python train.py --n_layer=21 --n_kv_head=6 --d_mlp=1024 --vocab_size=8192 --activation="swiglu" --attn_scale=0.177 --init_std_o=0.0 --beta1=0.95 --warmup_steps=80 --decay_fraction=0.785 --decay_shape="linear" --z_loss=0.0001 --train_tokens=715000000 --steps=10911 --dataset="wikipedia_en"
Each number is 50 + 12 x the weight over its row's rms, rounded and kept within 0 to 99. Layers, rows and columns count from 0. The size before them is the row's rms in percent of the matrix's.

# gate: layer 16 MLP gate, 1024x384, rms 0.0997, rows 458-492, columns 256-319
# up: layer 16 MLP up, 1024x384, rms 0.109, rows 458-492, columns 256-319
# down: layer 16 MLP down (transposed), 1024x384, rms 0.103, rows 458-492, columns 256-319
gate458 105:67 25 42 44 44 40 30 46 69 62 45 53 37 59 71 51 36 39 50 53 35 47 56 64 41 36 37 52 60 56 50 59 53 48 44 76 31 58 43 61 57 44 64 26 43 39 40 64 80 62 73 49 47 45 55 59 63 35 52 70 69 31 52 42
up458 107:55 65 43 53 46 61 65 45 43 42 47 49 80 57 32 35 49 62 37 49 74 67 38 58 75 41 43 57 63 43 34 37 44 33 61 36 47 47 42 52 74 47 57 74 50 43 56 40 31 46 44 51 46 34 54 40 31 60 40 31 09 57 50 39
down458 103:61 59 59 44 60 51 61 71 63 32 59 54 44 24 50 40 49 39 48 43 53 52 47 40 55 40 71 48 31 28 61 16 53 31 54 68 76 70 36 44 56 47 45 44 51 57 54 58 56 66 49 65 37 55 46 34 25 34 29 51 69 60 42 60
gate459 101:45 51 33 47 68 49 60 45 34 36 45 62 49 53 52 60 57 50 61 57 59 33 51 36 46 34 33 40 58 45 53 52 53 46 65 55 65 68 37 61 59 48 57 45 64 57 57 62 65 52 54 49 28 41 45 57 39 47 53 59 57 20 66 34
up459 096:40 52 61 26 60 68 58 64 30 35 56 26 67 31 64 37 43 45 67 43 43 63 41 43 42 52 23 61 63 62 51 48 47 62 71 27 57 56 54 54 32 58 38 22 60 62 49 71 51 41 35 46 56 58 68 66 68 26 38 35 51 69 64 24
down459 099:25 63 36 32 64 46 52 52 39 43 37 39 27 72 51 49 63 33 59 48 39 34 37 53 61 58 46 56 62 45 46 75 60 82 15 52 44 59 58 51 47 41 61 56 42 62 42 46 68 39 80 33 54 43 48 38 50 40 54 59 54 37 57 48
gate460 102:49 48 36 56 59 53 49 30 41 32 38 54 48 51 61 52 67 47 43 54 47 34 40 56 54 67 57 76 63 47 48 35 65 54 59 51 50 41 51 40 32 44 33 41 31 66 55 58 36 42 46 76 40 44 31 44 43 52 64 56 44 52 66 36
up460 097:57 58 25 45 58 45 46 60 50 45 47 39 43 50 45 33 37 51 59 58 30 29 56 31 49 48 63 38 44 68 43 48 60 57 39 44 57 60 66 32 45 56 53 54 50 71 61 41 50 36 45 43 40 52 50 48 43 46 63 45 71 55 62 53
down460 096:73 42 74 54 46 53 54 51 56 40 38 48 53 55 52 35 62 40 51 54 53 46 59 42 40 46 35 64 46 63 45 44 69 63 39 56 54 45 69 66 44 27 39 45 53 47 26 57 71 36 53 50 56 47 64 57 48 55 32 40 59 43 52 54
gate461 100:31 43 49 37 49 63 35 45 61 46 44 75 58 42 48 43 50 48 41 44 48 45 74 62 47 61 49 68 28 55 58 49 36 48 44 42 72 47 53 40 57 88 47 53 58 65 34 55 51 38 51 42 50 25 37 55 43 61 38 41 52 52 40 69
up461 096:54 48 40 63 49 72 63 58 44 48 40 31 45 50 52 33 70 25 64 58 37 56 82 43 30 21 55 67 48 54 32 36 46 60 67 21 26 44 58 43 53 55 52 68 58 42 43 55 46 43 45 60 50 26 56 46 45 36 77 61 48 60 46 63
down461 099:68 54 62 22 80 52 61 44 30 61 51 62 59 49 29 45 62 43 61 39 33 61 55 54 56 28 49 41 54 61 56 41 57 41 66 67 48 64 47 69 34 63 63 36 38 65 54 34 65 51 69 70 52 59 32 53 66 40 54 52 60 32 58 49
gate462 100:69 49 40 54 47 47 61 54 60 46 55 37 58 50 62 34 56 47 64 59 75 37 54 65 52 79 48 56 60 43 59 32 50 63 48 30 51 38 50 49 63 65 52 36 39 55 48 43 55 52 40 38 39 26 39 56 44 39 54 60 32 18 39 42
up462 103:36 55 41 45 54 52 66 82 44 57 24 46 51 41 72 57 68 39 66 45 40 46 43 48 61 68 44 43 65 40 38 40 41 46 67 43 51 57 50 42 63 58 30 50 41 67 38 59 65 42 44 48 50 57 45 43 53 55 56 65 69 48 31 48
down462 102:66 55 60 66 67 59 47 44 53 60 58 56 71 30 48 37 52 43 49 65 67 35 52 50 48 59 54 62 98 30 52 56 27 37 42 37 47 58 47 37 59 46 61 37 52 58 43 64 52 30 50 24 53 49 44 35 58 53 31 34 46 50 61 45
gate463 104:47 56 37 38 61 69 45 57 51 59 59 34 32 47 67 43 44 47 77 43 53 32 43 36 70 43 27 37 44 51 28 48 67 34 52 62 43 60 46 44 54 26 49 58 46 48 39 45 34 58 38 23 39 63 42 48 66 60 67 47 41 30 51 60
up463 105:53 61 34 33 50 48 57 72 57 57 61 64 27 31 48 49 56 57 41 42 61 78 46 71 58 43 59 33 53 34 52 30 42 50 40 62 81 51 51 50 55 34 57 20 50 42 26 45 31 51 48 33 76 51 46 54 67 49 51 57 64 30 47 47
down463 102:41 36 49 56 61 35 64 49 41 46 64 68 76 50 41 71 60 48 59 62 49 39 56 36 53 35 31 47 55 24 38 50 40 21 46 41 70 41 50 45 61 58 53 40 54 55 39 68 53 57 43 69 24 52 60 72 41 48 63 61 61 75 40 52
gate464 098:65 21 59 51 68 48 46 50 48 35 49 61 49 57 33 44 58 45 38 50 52 45 52 56 42 40 35 55 57 44 77 17 38 40 68 54 46 49 48 48 41 44 59 68 48 71 43 53 62 55 47 15 46 38 51 40 68 40 38 48 51 58 59 32
up464 101:55 29 25 82 42 45 66 54 43 56 44 43 44 49 56 27 43 59 64 51 58 58 53 54 49 45 59 32 67 52 61 30 54 38 47 30 30 63 57 61 44 25 46 55 35 46 38 66 47 34 24 38 50 48 72 44 45 53 49 47 44 42 60 42
down464 100:49 52 59 57 51 54 28 71 23 64 71 28 51 64 67 47 53 50 59 58 59 36 57 39 77 49 63 47 30 49 47 45 61 38 55 64 66 34 63 45 59 58 54 63 49 37 52 50 72 46 52 50 44 47 63 55 47 55 57 37 39 09 39 45
gate465 104:56 53 39 70 82 38 36 44 53 50 45 55 49 72 72 71 48 74 34 40 32 51 49 53 46 38 44 63 53 81 50 18 27 63 61 54 62 51 59 45 25 51 56 57 39 57 43 79 51 78 34 55 36 48 41 63 59 62 40 52 24 66 44 48
up465 106:50 42 72 49 51 34 52 58 60 54 45 38 63 35 62 51 49 53 41 51 38 49 51 65 28 37 24 49 35 75 59 22 45 52 44 38 58 58 58 55 58 51 47 53 38 40 44 59 48 44 42 63 35 18 36 55 50 56 51 68 50 47 43 60
down465 108:51 49 44 61 65 38 57 40 73 46 52 63 41 59 57 74 58 70 30 68 63 29 51 57 43 52 50 64 48 73 39 61 46 66 43 41 54 49 81 49 57 46 56 37 44 57 49 59 51 47 39 39 46 52 60 37 63 54 55 44 58 53 52 33
gate466 100:53 44 28 56 54 43 45 42 51 49 38 66 42 46 82 54 52 53 41 56 53 33 36 61 36 38 53 49 32 42 31 43 59 55 54 55 43 29 62 48 32 72 41 58 56 54 47 66 50 51 63 40 62 41 61 56 55 34 56 56 51 28 59 60
up466 092:47 51 57 46 44 46 43 31 27 43 61 46 41 57 46 30 56 49 50 48 50 54 42 45 65 43 45 45 63 51 53 36 56 38 53 37 38 52 77 60 52 66 41 58 45 36 32 46 59 47 49 58 49 52 63 47 37 42 56 57 68 49 70 64
down466 094:60 46 48 38 65 37 39 43 29 51 52 29 93 44 47 44 45 54 55 42 53 54 55 61 43 73 69 41 68 49 53 62 21 34 38 32 46 54 37 46 35 70 50 46 52 55 69 55 59 38 41 68 57 33 70 71 49 60 52 54 34 47 45 67
gate467 103:23 49 41 60 54 62 65 87 40 50 60 55 80 54 44 52 41 42 58 33 67 58 30 38 37 53 56 47 58 45 76 63 68 32 35 69 40 53 35 62 59 65 47 54 38 46 40 62 50 50 46 53 57 55 48 51 57 75 23 47 54 65 42 61
up467 099:64 25 54 30 19 59 45 32 51 50 53 56 63 22 63 58 38 22 37 50 42 52 46 63 31 42 64 47 38 68 57 66 50 39 53 81 36 46 39 58 52 60 58 54 68 44 35 50 71 60 55 34 36 56 56 41 53 66 59 66 65 35 52 48
down467 101:59 46 52 40 57 58 65 48 48 73 61 54 40 57 51 59 48 56 22 62 42 57 53 38 51 41 64 47 42 65 58 39 70 28 46 63 45 60 58 63 26 36 66 36 42 62 49 37 32 43 60 38 54 51 53 49 29 61 65 41 50 49 32 56
gate468 102:38 32 46 28 67 42 51 61 29 56 39 44 39 34 44 51 56 57 53 47 68 57 37 24 46 50 80 54 43 33 55 51 60 38 71 55 66 33 56 36 46 54 48 47 31 48 49 48 41 42 46 48 44 89 58 43 45 56 32 35 50 53 53 59
up468 103:40 45 43 60 54 46 74 62 51 78 73 42 53 45 45 63 56 59 77 43 58 54 45 53 34 46 47 56 58 47 53 36 47 58 53 20 24 65 48 73 59 68 32 38 52 42 64 51 33 44 40 54 52 41 44 36 42 32 34 53 35 61 56 66
down468 101:56 69 52 38 38 65 50 51 48 39 57 38 60 49 43 54 70 46 46 30 49 54 53 41 53 54 54 57 62 48 40 38 32 35 30 28 54 51 46 56 54 59 51 53 33 41 36 33 48 50 70 47 45 48 41 46 44 65 52 58 34 46 54 50
gate469 095:56 52 44 48 31 41 60 55 54 57 52 38 56 44 38 72 51 32 51 43 38 42 57 46 52 47 72 31 39 64 54 45 42 35 66 51 18 47 34 46 74 41 35 56 53 46 52 40 46 72 51 44 43 43 58 49 48 48 40 45 38 47 54 50
up469 094:46 65 47 56 48 38 64 43 49 77 45 55 42 39 31 40 52 65 54 71 57 48 44 39 53 48 31 57 26 61 52 53 70 35 44 36 56 41 55 50 57 43 63 46 49 60 30 69 51 42 44 51 37 34 43 48 54 72 54 44 44 44 33 61
down469 097:47 37 55 43 51 50 75 61 46 42 62 62 29 61 58 45 42 55 63 48 47 40 45 47 53 45 58 44 61 46 34 39 39 61 33 34 41 54 40 74 59 55 33 57 57 58 44 42 57 67 40 42 72 52 37 37 25 31 44 59 74 65 53 42
gate470 102:46 53 32 48 41 44 70 42 54 65 71 40 50 39 36 59 74 57 41 68 42 30 73 63 67 38 34 62 53 75 58 52 30 38 46 66 49 70 66 56 53 43 63 53 47 56 45 57 64 66 39 54 52 74 61 65 69 42 47 63 65 54 63 42
up470 104:42 47 51 47 44 27 51 45 65 46 52 66 52 53 16 37 66 42 22 64 31 78 70 41 75 34 40 61 76 52 56 38 70 35 53 58 76 34 58 47 60 35 34 53 59 32 52 52 50 52 60 55 51 50 48 63 43 67 49 52 55 47 42 43
down470 103:34 35 31 49 46 54 64 39 48 46 59 58 45 65 36 56 55 48 42 53 71 90 70 58 21 64 43 41 36 32 53 48 54 53 46 32 72 34 53 37 39 40 43 59 77 64 48 51 13 52 45 40 48 56 49 39 27 46 61 52 55 64 53 63
gate471 105:73 57 56 50 51 42 33 20 43 59 36 56 24 50 60 42 58 52 52 41 49 49 61 58 51 45 44 39 44 48 43 49 61 48 59 38 35 46 45 46 67 71 67 65 27 49 52 45 66 51 60 49 37 44 48 43 59 53 65 59 64 55 60 59
up471 107:43 51 55 69 65 37 66 43 53 21 38 76 36 47 43 42 49 64 49 51 44 52 27 34 44 38 63 54 38 53 47 31 64 42 60 44 48 58 63 67 33 52 72 56 48 32 38 31 45 53 48 56 53 59 53 70 73 60 37 55 53 46 59 68
down471 103:37 61 64 60 53 27 53 59 59 34 39 37 29 45 35 47 43 47 55 68 52 37 52 70 55 40 75 49 69 18 62 22 55 62 46 29 69 51 42 57 55 47 62 50 50 48 45 38 48 52 45 39 49 65 58 71 46 47 29 48 54 56 50 51
gate472 091:49 60 53 46 47 56 31 40 47 46 45 49 41 36 37 41 49 45 56 78 64 45 60 54 57 54 42 70 40 50 66 30 36 40 48 52 39 59 39 47 36 73 32 29 49 62 50 54 29 54 52 34 19 44 42 40 56 71 57 56 44 69 70 19
up472 087:42 47 66 45 48 41 46 51 45 39 55 60 47 40 59 53 54 58 48 59 62 54 66 47 49 45 54 37 47 67 53 69 50 46 54 71 56 64 44 53 38 65 43 35 29 49 55 39 67 57 65 36 68 37 44 42 61 77 56 55 21 66 44 46
down472 094:32 65 54 61 54 42 71 72 40 58 52 59 47 43 29 37 55 40 37 44 53 52 37 32 61 51 42 43 41 40 71 36 52 99 33 38 54 58 58 61 67 26 61 62 53 42 55 60 59 39 37 74 66 58 52 59 51 37 43 59 60 44 51 64
gate473 100:41 44 53 62 65 59 59 69 74 62 42 46 57 54 81 64 74 39 41 50 54 55 27 63 46 64 63 51 49 54 53 56 37 30 54 53 38 28 38 53 50 41 55 72 43 62 54 48 33 51 24 36 53 58 43 57 60 59 66 58 44 50 55 40
up473 100:39 49 30 77 30 63 42 59 32 50 35 14 63 35 43 26 47 48 46 55 47 58 45 72 53 55 45 38 59 26 40 62 38 52 35 63 38 25 56 44 36 72 78 68 72 30 58 57 47 52 43 20 59 43 52 34 63 27 50 52 41 69 50 63
down473 100:61 63 59 38 40 43 25 57 41 62 26 47 47 49 37 35 53 35 43 41 64 47 70 48 60 46 53 49 47 54 53 30 57 40 37 52 17 42 44 45 52 46 49 31 41 67 69 47 59 52 57 51 30 53 47 56 58 36 48 52 54 47 65 60
gate474 101:32 65 43 56 56 62 43 58 29 56 39 44 37 36 14 45 56 67 43 56 48 52 26 51 37 55 32 54 48 52 61 64 60 46 61 48 74 39 38 66 40 34 62 33 31 18 41 64 56 58 64 44 54 35 52 59 57 56 62 38 54 37 57 60
up474 102:58 45 67 32 58 38 49 43 55 43 35 60 61 47 50 46 38 62 56 68 43 49 47 58 50 50 30 51 48 50 54 54 37 55 63 16 57 40 55 48 52 48 44 74 51 58 51 49 52 73 52 52 47 76 49 56 62 71 42 47 43 53 34 31
down474 097:44 56 46 50 54 58 34 19 53 35 63 47 44 55 36 47 58 47 55 41 63 53 40 53 35 37 62 56 63 55 42 47 74 47 35 42 41 55 70 47 69 48 56 52 42 42 51 53 31 40 51 58 44 22 55 42 59 57 52 68 71 50 38 42
gate475 111:47 47 46 50 83 64 54 19 36 52 35 67 40 46 66 53 64 51 57 46 43 60 52 51 47 61 55 42 67 53 44 37 60 23 40 40 36 48 38 54 35 29 58 45 24 52 59 46 60 35 38 63 58 52 37 57 48 61 53 37 37 50 52 29
up475 113:71 44 49 47 60 52 56 26 47 57 49 42 59 47 70 41 55 46 63 46 54 43 79 54 33 51 55 31 51 57 53 45 54 57 50 64 34 37 54 49 62 40 70 31 35 44 65 40 34 53 48 73 57 44 41 34 52 70 33 34 28 58 53 52
down475 103:63 54 69 53 39 49 37 48 44 51 62 54 49 53 57 69 37 32 41 46 54 57 36 34 63 52 54 50 32 54 47 56 39 70 69 53 55 57 58 49 68 75 30 61 78 45 34 47 74 45 53 48 29 40 43 53 44 38 45 43 52 56 58 53
gate476 101:37 57 60 51 53 39 47 59 52 25 40 60 49 32 27 47 59 41 54 45 57 53 63 41 46 51 53 46 40 68 57 52 54 68 47 36 58 54 46 43 52 39 39 38 50 54 57 42 44 58 51 50 56 41 43 71 53 40 38 51 62 41 56 44
up476 098:56 39 63 49 34 40 73 47 30 63 48 42 54 58 61 52 39 50 51 50 37 49 61 42 80 49 50 41 28 64 40 65 49 52 75 32 59 30 49 43 59 66 58 39 43 55 66 50 49 61 49 41 56 41 65 52 60 50 65 47 38 46 40 61
down476 098:74 35 33 44 39 70 59 74 30 36 38 28 52 62 63 54 47 53 53 55 57 49 58 54 71 50 70 49 50 39 49 25 54 55 67 52 48 54 33 53 58 57 51 56 42 53 47 54 64 46 53 38 43 44 69 49 52 66 55 49 73 46 65 50
gate477 095:51 64 47 39 53 43 53 49 46 55 35 38 62 49 48 52 51 68 40 59 66 54 33 39 39 47 39 39 41 61 50 65 56 42 56 27 53 47 35 47 48 34 59 66 62 63 65 62 60 49 43 47 46 48 51 71 38 38 61 66 51 43 54 42
up477 101:59 43 23 68 51 57 55 60 56 45 44 36 35 45 34 53 40 44 33 43 43 34 59 61 64 50 44 65 61 50 53 54 52 69 61 47 59 65 45 42 43 35 52 49 34 50 51 46 58 58 41 54 38 55 63 55 36 37 57 54 37 47 46 34
down477 099:49 65 35 57 67 52 34 49 38 25 28 52 68 61 58 61 48 55 33 54 70 64 44 57 58 51 60 66 39 50 40 63 59 32 56 49 45 63 54 65 45 48 52 65 55 16 51 50 49 46 66 34 41 60 40 58 67 63 51 53 50 60 49 46
gate478 097:56 45 41 81 48 61 49 57 49 65 40 35 53 64 54 49 31 22 74 36 50 46 37 54 57 63 62 48 35 52 43 38 37 44 35 59 63 59 62 39 51 45 59 38 71 73 52 55 58 55 42 52 63 60 48 09 33 67 52 51 49 59 57 58
up478 092:64 62 52 40 36 65 47 47 41 44 40 63 50 78 46 25 65 43 41 49 55 44 67 55 52 47 51 54 26 53 53 42 38 44 55 32 48 52 38 54 37 69 69 76 51 47 53 60 39 47 58 41 46 41 55 33 60 54 61 61 52 62 40 38
down478 095:48 40 56 37 62 55 39 40 56 40 47 59 56 19 58 39 55 58 41 79 61 41 43 58 47 34 66 57 48 67 74 50 72 68 08 68 78 27 49 71 60 50 43 36 51 38 29 49 46 44 41 43 56 48 47 45 42 41 33 64 56 52 38 35
gate479 091:51 34 39 44 56 60 33 54 64 54 38 43 54 50 48 61 60 47 69 51 48 53 60 60 51 45 65 53 60 60 54 55 47 37 68 47 62 52 35 48 48 24 58 34 69 65 49 28 67 68 52 55 60 27 45 50 55 43 39 46 47 66 51 53
up479 094:57 35 29 69 57 58 42 58 63 34 53 41 38 47 54 53 52 71 53 62 64 50 48 44 46 53 48 45 58 43 52 50 56 57 39 41 36 50 57 35 62 56 59 51 32 36 52 52 44 78 66 41 56 41 46 36 50 44 39 15 50 59 68 71
down479 093:34 49 47 40 34 60 32 66 39 49 32 53 63 56 38 42 38 58 47 40 48 59 39 51 67 40 47 53 41 55 45 52 56 81 21 71 60 59 41 41 63 38 53 64 54 38 57 42 42 69 65 71 44 45 28 33 46 40 47 51 67 45 59 50
gate480 099:55 48 63 38 62 63 50 38 54 64 58 60 55 62 57 61 63 45 51 41 48 48 60 53 40 47 36 32 33 64 50 58 49 66 63 60 54 41 65 42 46 54 41 40 51 61 54 47 63 76 74 57 47 67 30 46 37 41 58 43 44 55 36 47
up480 102:59 54 44 49 50 63 49 47 44 59 52 64 49 36 61 53 73 42 24 58 60 39 59 41 60 50 45 69 36 67 69 51 53 45 48 81 65 39 47 66 51 67 32 61 42 58 60 40 57 35 63 34 38 59 36 40 59 49 54 52 46 57 43 51
down480 099:29 56 70 43 38 43 31 41 56 46 58 39 61 79 40 46 44 48 51 48 65 50 48 39 29 57 57 47 44 46 39 56 17 70 62 42 45 49 56 55 69 73 51 52 68 44 45 43 57 55 55 48 63 50 35 63 38 59 50 47 31 48 60 37
gate481 096:57 65 40 43 48 53 44 33 47 51 44 58 42 48 50 34 52 49 77 28 58 53 51 77 71 17 28 65 47 45 61 59 32 68 41 42 54 45 61 43 22 52 68 57 69 45 40 46 56 70 64 61 73 75 46 60 35 62 64 50 41 44 34 62
up481 095:43 64 44 48 39 52 52 18 36 30 55 60 43 56 64 55 27 58 47 35 48 61 48 39 57 61 49 31 54 55 48 55 45 52 38 71 61 45 70 35 68 62 50 39 52 43 67 54 54 47 58 62 61 37 46 50 62 49 53 65 30 39 41 63
down481 096:40 40 39 55 41 50 54 78 49 50 58 56 58 44 54 54 39 66 36 72 48 65 38 38 65 63 44 61 65 62 53 49 71 78 46 27 45 37 49 49 67 68 36 52 42 64 53 74 60 69 61 58 42 45 53 44 23 34 54 40 51 41 57 65
gate482 102:48 30 46 69 50 50 51 71 65 62 51 37 45 50 71 71 43 31 33 42 55 45 49 40 54 62 48 49 44 58 45 49 59 26 39 34 55 53 55 53 54 40 56 53 57 54 51 46 30 37 33 47 54 35 23 58 56 52 59 69 51 56 34 42
up482 105:47 70 34 64 50 59 56 47 50 42 32 23 39 57 33 64 53 51 45 36 29 55 55 65 53 55 42 46 57 53 52 51 58 55 42 51 77 53 49 68 48 65 24 54 29 39 46 33 49 53 53 32 45 42 65 36 39 45 35 37 40 32 55 52
down482 100:62 49 34 81 44 61 38 30 46 62 50 52 61 40 65 11 39 38 38 43 77 65 54 67 50 42 62 63 47 44 43 50 58 49 34 39 39 66 41 48 47 53 45 55 63 65 52 55 42 61 59 46 51 27 56 70 56 55 56 21 81 44 62 50
gate483 105:47 52 27 62 53 42 44 58 65 53 37 47 49 35 56 51 54 43 41 22 41 35 48 48 41 63 61 39 22 50 41 57 65 52 41 51 61 45 39 33 51 48 44 62 48 49 39 62 59 48 56 52 44 39 39 65 26 55 22 27 50 45 52 27
up483 097:48 57 50 42 49 70 23 60 53 56 47 56 53 30 35 48 59 52 37 54 61 65 53 51 50 63 43 49 69 11 42 59 67 38 56 35 53 33 35 62 57 48 45 65 25 45 69 43 61 46 61 70 46 48 48 61 39 51 45 45 64 62 65 37
down483 098:41 57 56 29 53 51 27 47 52 56 32 32 62 61 41 71 52 42 51 72 68 46 45 60 40 39 33 48 60 57 73 51 46 52 85 63 64 39 38 50 62 75 55 42 52 42 58 52 65 41 52 48 91 61 61 54 51 41 61 61 82 51 75 50
gate484 104:43 49 49 73 36 47 67 40 39 50 47 70 43 54 51 51 60 66 58 51 65 55 66 50 45 35 43 53 47 51 42 54 49 56 24 34 47 50 35 55 35 63 46 43 28 37 62 21 64 55 28 66 39 55 68 25 40 34 64 36 57 36 73 47
up484 102:71 45 56 35 47 31 62 33 09 41 54 42 43 59 58 45 56 43 66 69 58 52 38 42 56 62 42 56 49 37 61 50 55 21 45 55 48 49 60 48 29 37 63 63 74 57 46 61 36 60 65 57 27 45 45 42 58 34 36 45 39 48 62 49
down484 097:63 45 55 36 50 50 27 38 40 51 52 45 48 44 40 64 44 63 48 41 60 52 57 64 25 62 59 57 66 68 44 51 50 00 50 61 55 74 43 46 64 61 62 39 53 49 51 43 50 44 71 47 53 43 52 39 36 37 31 54 56 43 47 30
gate485 099:70 50 33 74 19 47 49 52 47 58 64 43 42 51 46 34 70 59 40 53 72 70 66 26 48 48 40 34 42 43 45 62 32 53 63 45 45 62 35 53 43 68 50 77 36 59 25 59 60 40 40 42 52 55 73 43 44 61 50 66 49 54 42 62
up485 095:49 65 48 40 45 39 52 56 65 37 47 49 73 44 27 47 30 44 45 62 34 48 50 48 44 54 68 68 45 27 60 57 52 64 46 44 56 67 54 57 44 62 45 39 39 46 45 51 44 35 51 49 44 65 44 43 18 50 61 43 76 50 50 44
down485 097:66 60 55 40 45 43 33 31 47 68 46 35 70 31 56 51 57 62 47 58 74 74 54 61 36 74 49 60 46 49 38 30 46 35 58 66 33 60 60 53 58 63 78 51 37 47 56 67 41 50 44 58 58 71 53 71 53 38 54 33 63 38 58 55
gate486 100:43 43 51 65 54 55 47 57 60 48 72 59 32 43 74 52 71 49 55 28 38 65 49 74 43 55 42 44 42 66 49 43 63 68 86 46 67 25 63 50 41 51 52 35 47 55 39 54 45 24 48 44 63 37 53 39 50 47 57 61 41 39 57 66
up486 102:53 51 59 53 61 58 46 54 47 40 59 75 46 30 41 33 45 57 50 48 52 60 64 49 31 45 34 46 42 53 41 57 47 32 49 57 36 55 51 66 59 44 27 64 51 52 50 36 54 47 53 47 55 57 46 54 57 69 47 36 53 49 38 33
down486 097:36 35 44 51 54 44 51 54 33 45 53 65 64 71 23 46 40 56 63 63 48 65 45 35 63 76 42 54 44 32 63 50 39 50 52 24 41 53 60 60 30 46 45 36 36 56 35 51 47 72 51 58 42 76 56 45 61 70 57 59 44 62 48 46
gate487 098:47 43 59 59 59 57 67 63 14 65 40 37 33 27 56 51 76 60 57 49 56 57 40 62 44 55 50 47 54 65 67 81 34 66 40 42 41 65 53 53 45 58 33 33 41 46 60 42 46 39 47 41 22 25 28 53 46 33 59 39 47 41 54 51
up487 094:27 34 36 57 60 51 38 64 60 71 53 40 31 56 43 51 40 60 63 54 60 74 64 37 32 54 48 36 33 54 67 33 54 59 43 53 45 45 39 53 28 37 59 52 46 42 25 55 37 49 29 43 48 20 59 20 58 56 45 53 54 33 64 68
down487 096:58 60 45 27 45 62 50 29 69 52 68 40 57 33 85 39 56 61 45 30 46 63 32 38 61 73 69 69 54 51 44 52 39 55 79 68 65 49 65 52 42 35 48 57 48 51 38 66 45 41 52 61 65 54 55 57 67 50 45 38 32 43 61 59
gate488 093:62 53 55 64 61 39 54 33 69 61 31 70 38 50 38 60 45 37 74 30 70 55 64 51 49 65 63 36 54 35 44 77 39 47 42 84 29 46 64 71 51 32 39 50 51 59 48 49 55 59 42 60 58 42 68 54 60 66 70 73 50 37 47 53
up488 098:44 45 55 45 37 42 54 61 47 15 43 51 48 56 50 40 59 37 48 35 52 53 51 42 51 55 60 67 54 41 51 50 66 32 54 32 60 43 73 75 48 37 38 52 41 67 29 65 71 55 64 51 61 56 75 50 56 46 60 75 75 57 56 28
down488 097:50 58 61 43 24 56 58 61 53 36 56 50 64 69 43 45 31 31 39 42 33 36 46 28 41 67 52 32 43 53 42 47 66 60 17 34 42 50 66 57 42 61 40 61 55 48 35 74 36 50 57 45 77 67 41 48 62 50 48 60 57 50 36 53
gate489 102:74 72 39 59 71 49 55 21 55 53 57 73 52 39 56 28 46 51 30 53 47 44 63 65 63 45 47 53 47 44 42 59 46 43 30 58 62 56 29 46 52 62 57 37 52 31 53 54 59 30 49 45 53 65 55 44 49 39 44 51 48 41 53 73
up489 102:40 68 65 36 39 48 69 28 43 56 59 49 56 48 68 45 36 45 60 44 40 63 39 47 50 61 42 44 58 67 70 51 40 58 68 52 63 48 42 47 63 49 70 64 43 59 41 61 52 56 65 50 28 47 40 36 58 36 21 46 49 50 48 69
down489 102:61 54 70 38 48 55 42 38 45 62 60 62 37 70 65 38 43 32 46 35 54 66 59 51 37 42 42 43 56 50 60 56 42 62 69 53 58 67 45 19 54 48 63 51 64 38 49 49 39 65 70 52 61 72 47 62 39 32 39 56 41 47 69 31
gate490 104:62 49 36 30 31 57 48 46 55 54 65 58 60 51 51 46 41 49 53 50 48 66 58 62 59 28 36 38 78 25 30 66 31 61 51 56 52 43 48 46 27 49 40 37 47 65 73 39 39 57 52 36 62 61 51 50 41 66 52 40 46 54 59 53
up490 103:53 66 31 51 71 55 52 55 31 41 51 51 69 52 49 37 59 54 57 58 51 40 50 43 35 58 66 66 45 56 54 35 52 53 40 52 73 68 42 40 59 42 66 48 61 16 42 51 27 40 78 41 42 54 50 51 75 72 49 35 56 46 24 56
down490 104:62 61 54 41 44 59 65 69 43 54 39 53 63 67 49 59 35 53 54 47 36 28 51 19 50 48 47 42 35 74 60 47 61 47 41 54 52 33 53 61 47 36 67 45 46 42 46 63 57 62 56 22 68 62 51 55 58 37 66 25 55 56 34 39
gate491 102:54 43 44 44 17 34 59 70 48 51 54 54 53 62 72 51 43 57 58 37 50 47 58 64 43 64 65 48 70 53 27 43 44 43 42 76 40 63 64 39 51 55 59 67 67 60 52 50 43 61 25 73 25 47 54 42 43 68 58 27 51 42 65 56
up491 103:55 40 32 61 34 54 48 52 51 34 40 58 38 49 64 28 63 48 79 46 30 40 43 36 50 50 31 57 36 44 68 52 49 57 44 72 43 50 61 56 31 57 40 60 40 45 53 39 48 45 61 42 50 52 41 53 47 56 42 61 41 60 45 72
down491 103:48 53 30 37 44 42 48 56 76 39 54 40 39 62 66 48 51 41 57 52 67 42 54 51 38 53 72 65 69 32 60 67 21 56 67 52 65 61 64 61 33 54 43 27 41 41 41 53 56 44 38 55 43 77 46 32 37 51 56 48 22 55 61 56
gate492 102:56 43 50 38 40 51 54 39 52 58 55 41 26 73 43 54 55 37 66 56 49 38 52 54 48 42 55 63 39 48 39 58 53 39 59 53 58 45 46 50 76 22 59 53 52 44 59 65 41 30 52 67 33 41 62 27 60 56 49 52 64 51 75 40
up492 105:46 60 32 52 47 62 48 48 61 48 39 63 42 44 71 62 37 62 57 39 31 63 35 72 52 57 42 29 37 55 76 64 54 51 51 38 34 60 42 56 54 45 38 44 61 41 29 25 54 36 63 47 43 39 40 49 52 31 63 27 31 71 50 57
down492 102:48 48 28 44 39 56 34 71 46 48 27 74 45 40 33 47 33 61 38 60 74 47 30 37 21 52 51 54 34 51 77 57 75 50 57 59 33 46 41 63 62 48 42 48 60 56 52 39 34 38 55 36 30 61 62 51 62 60 62 50 46 64 34 60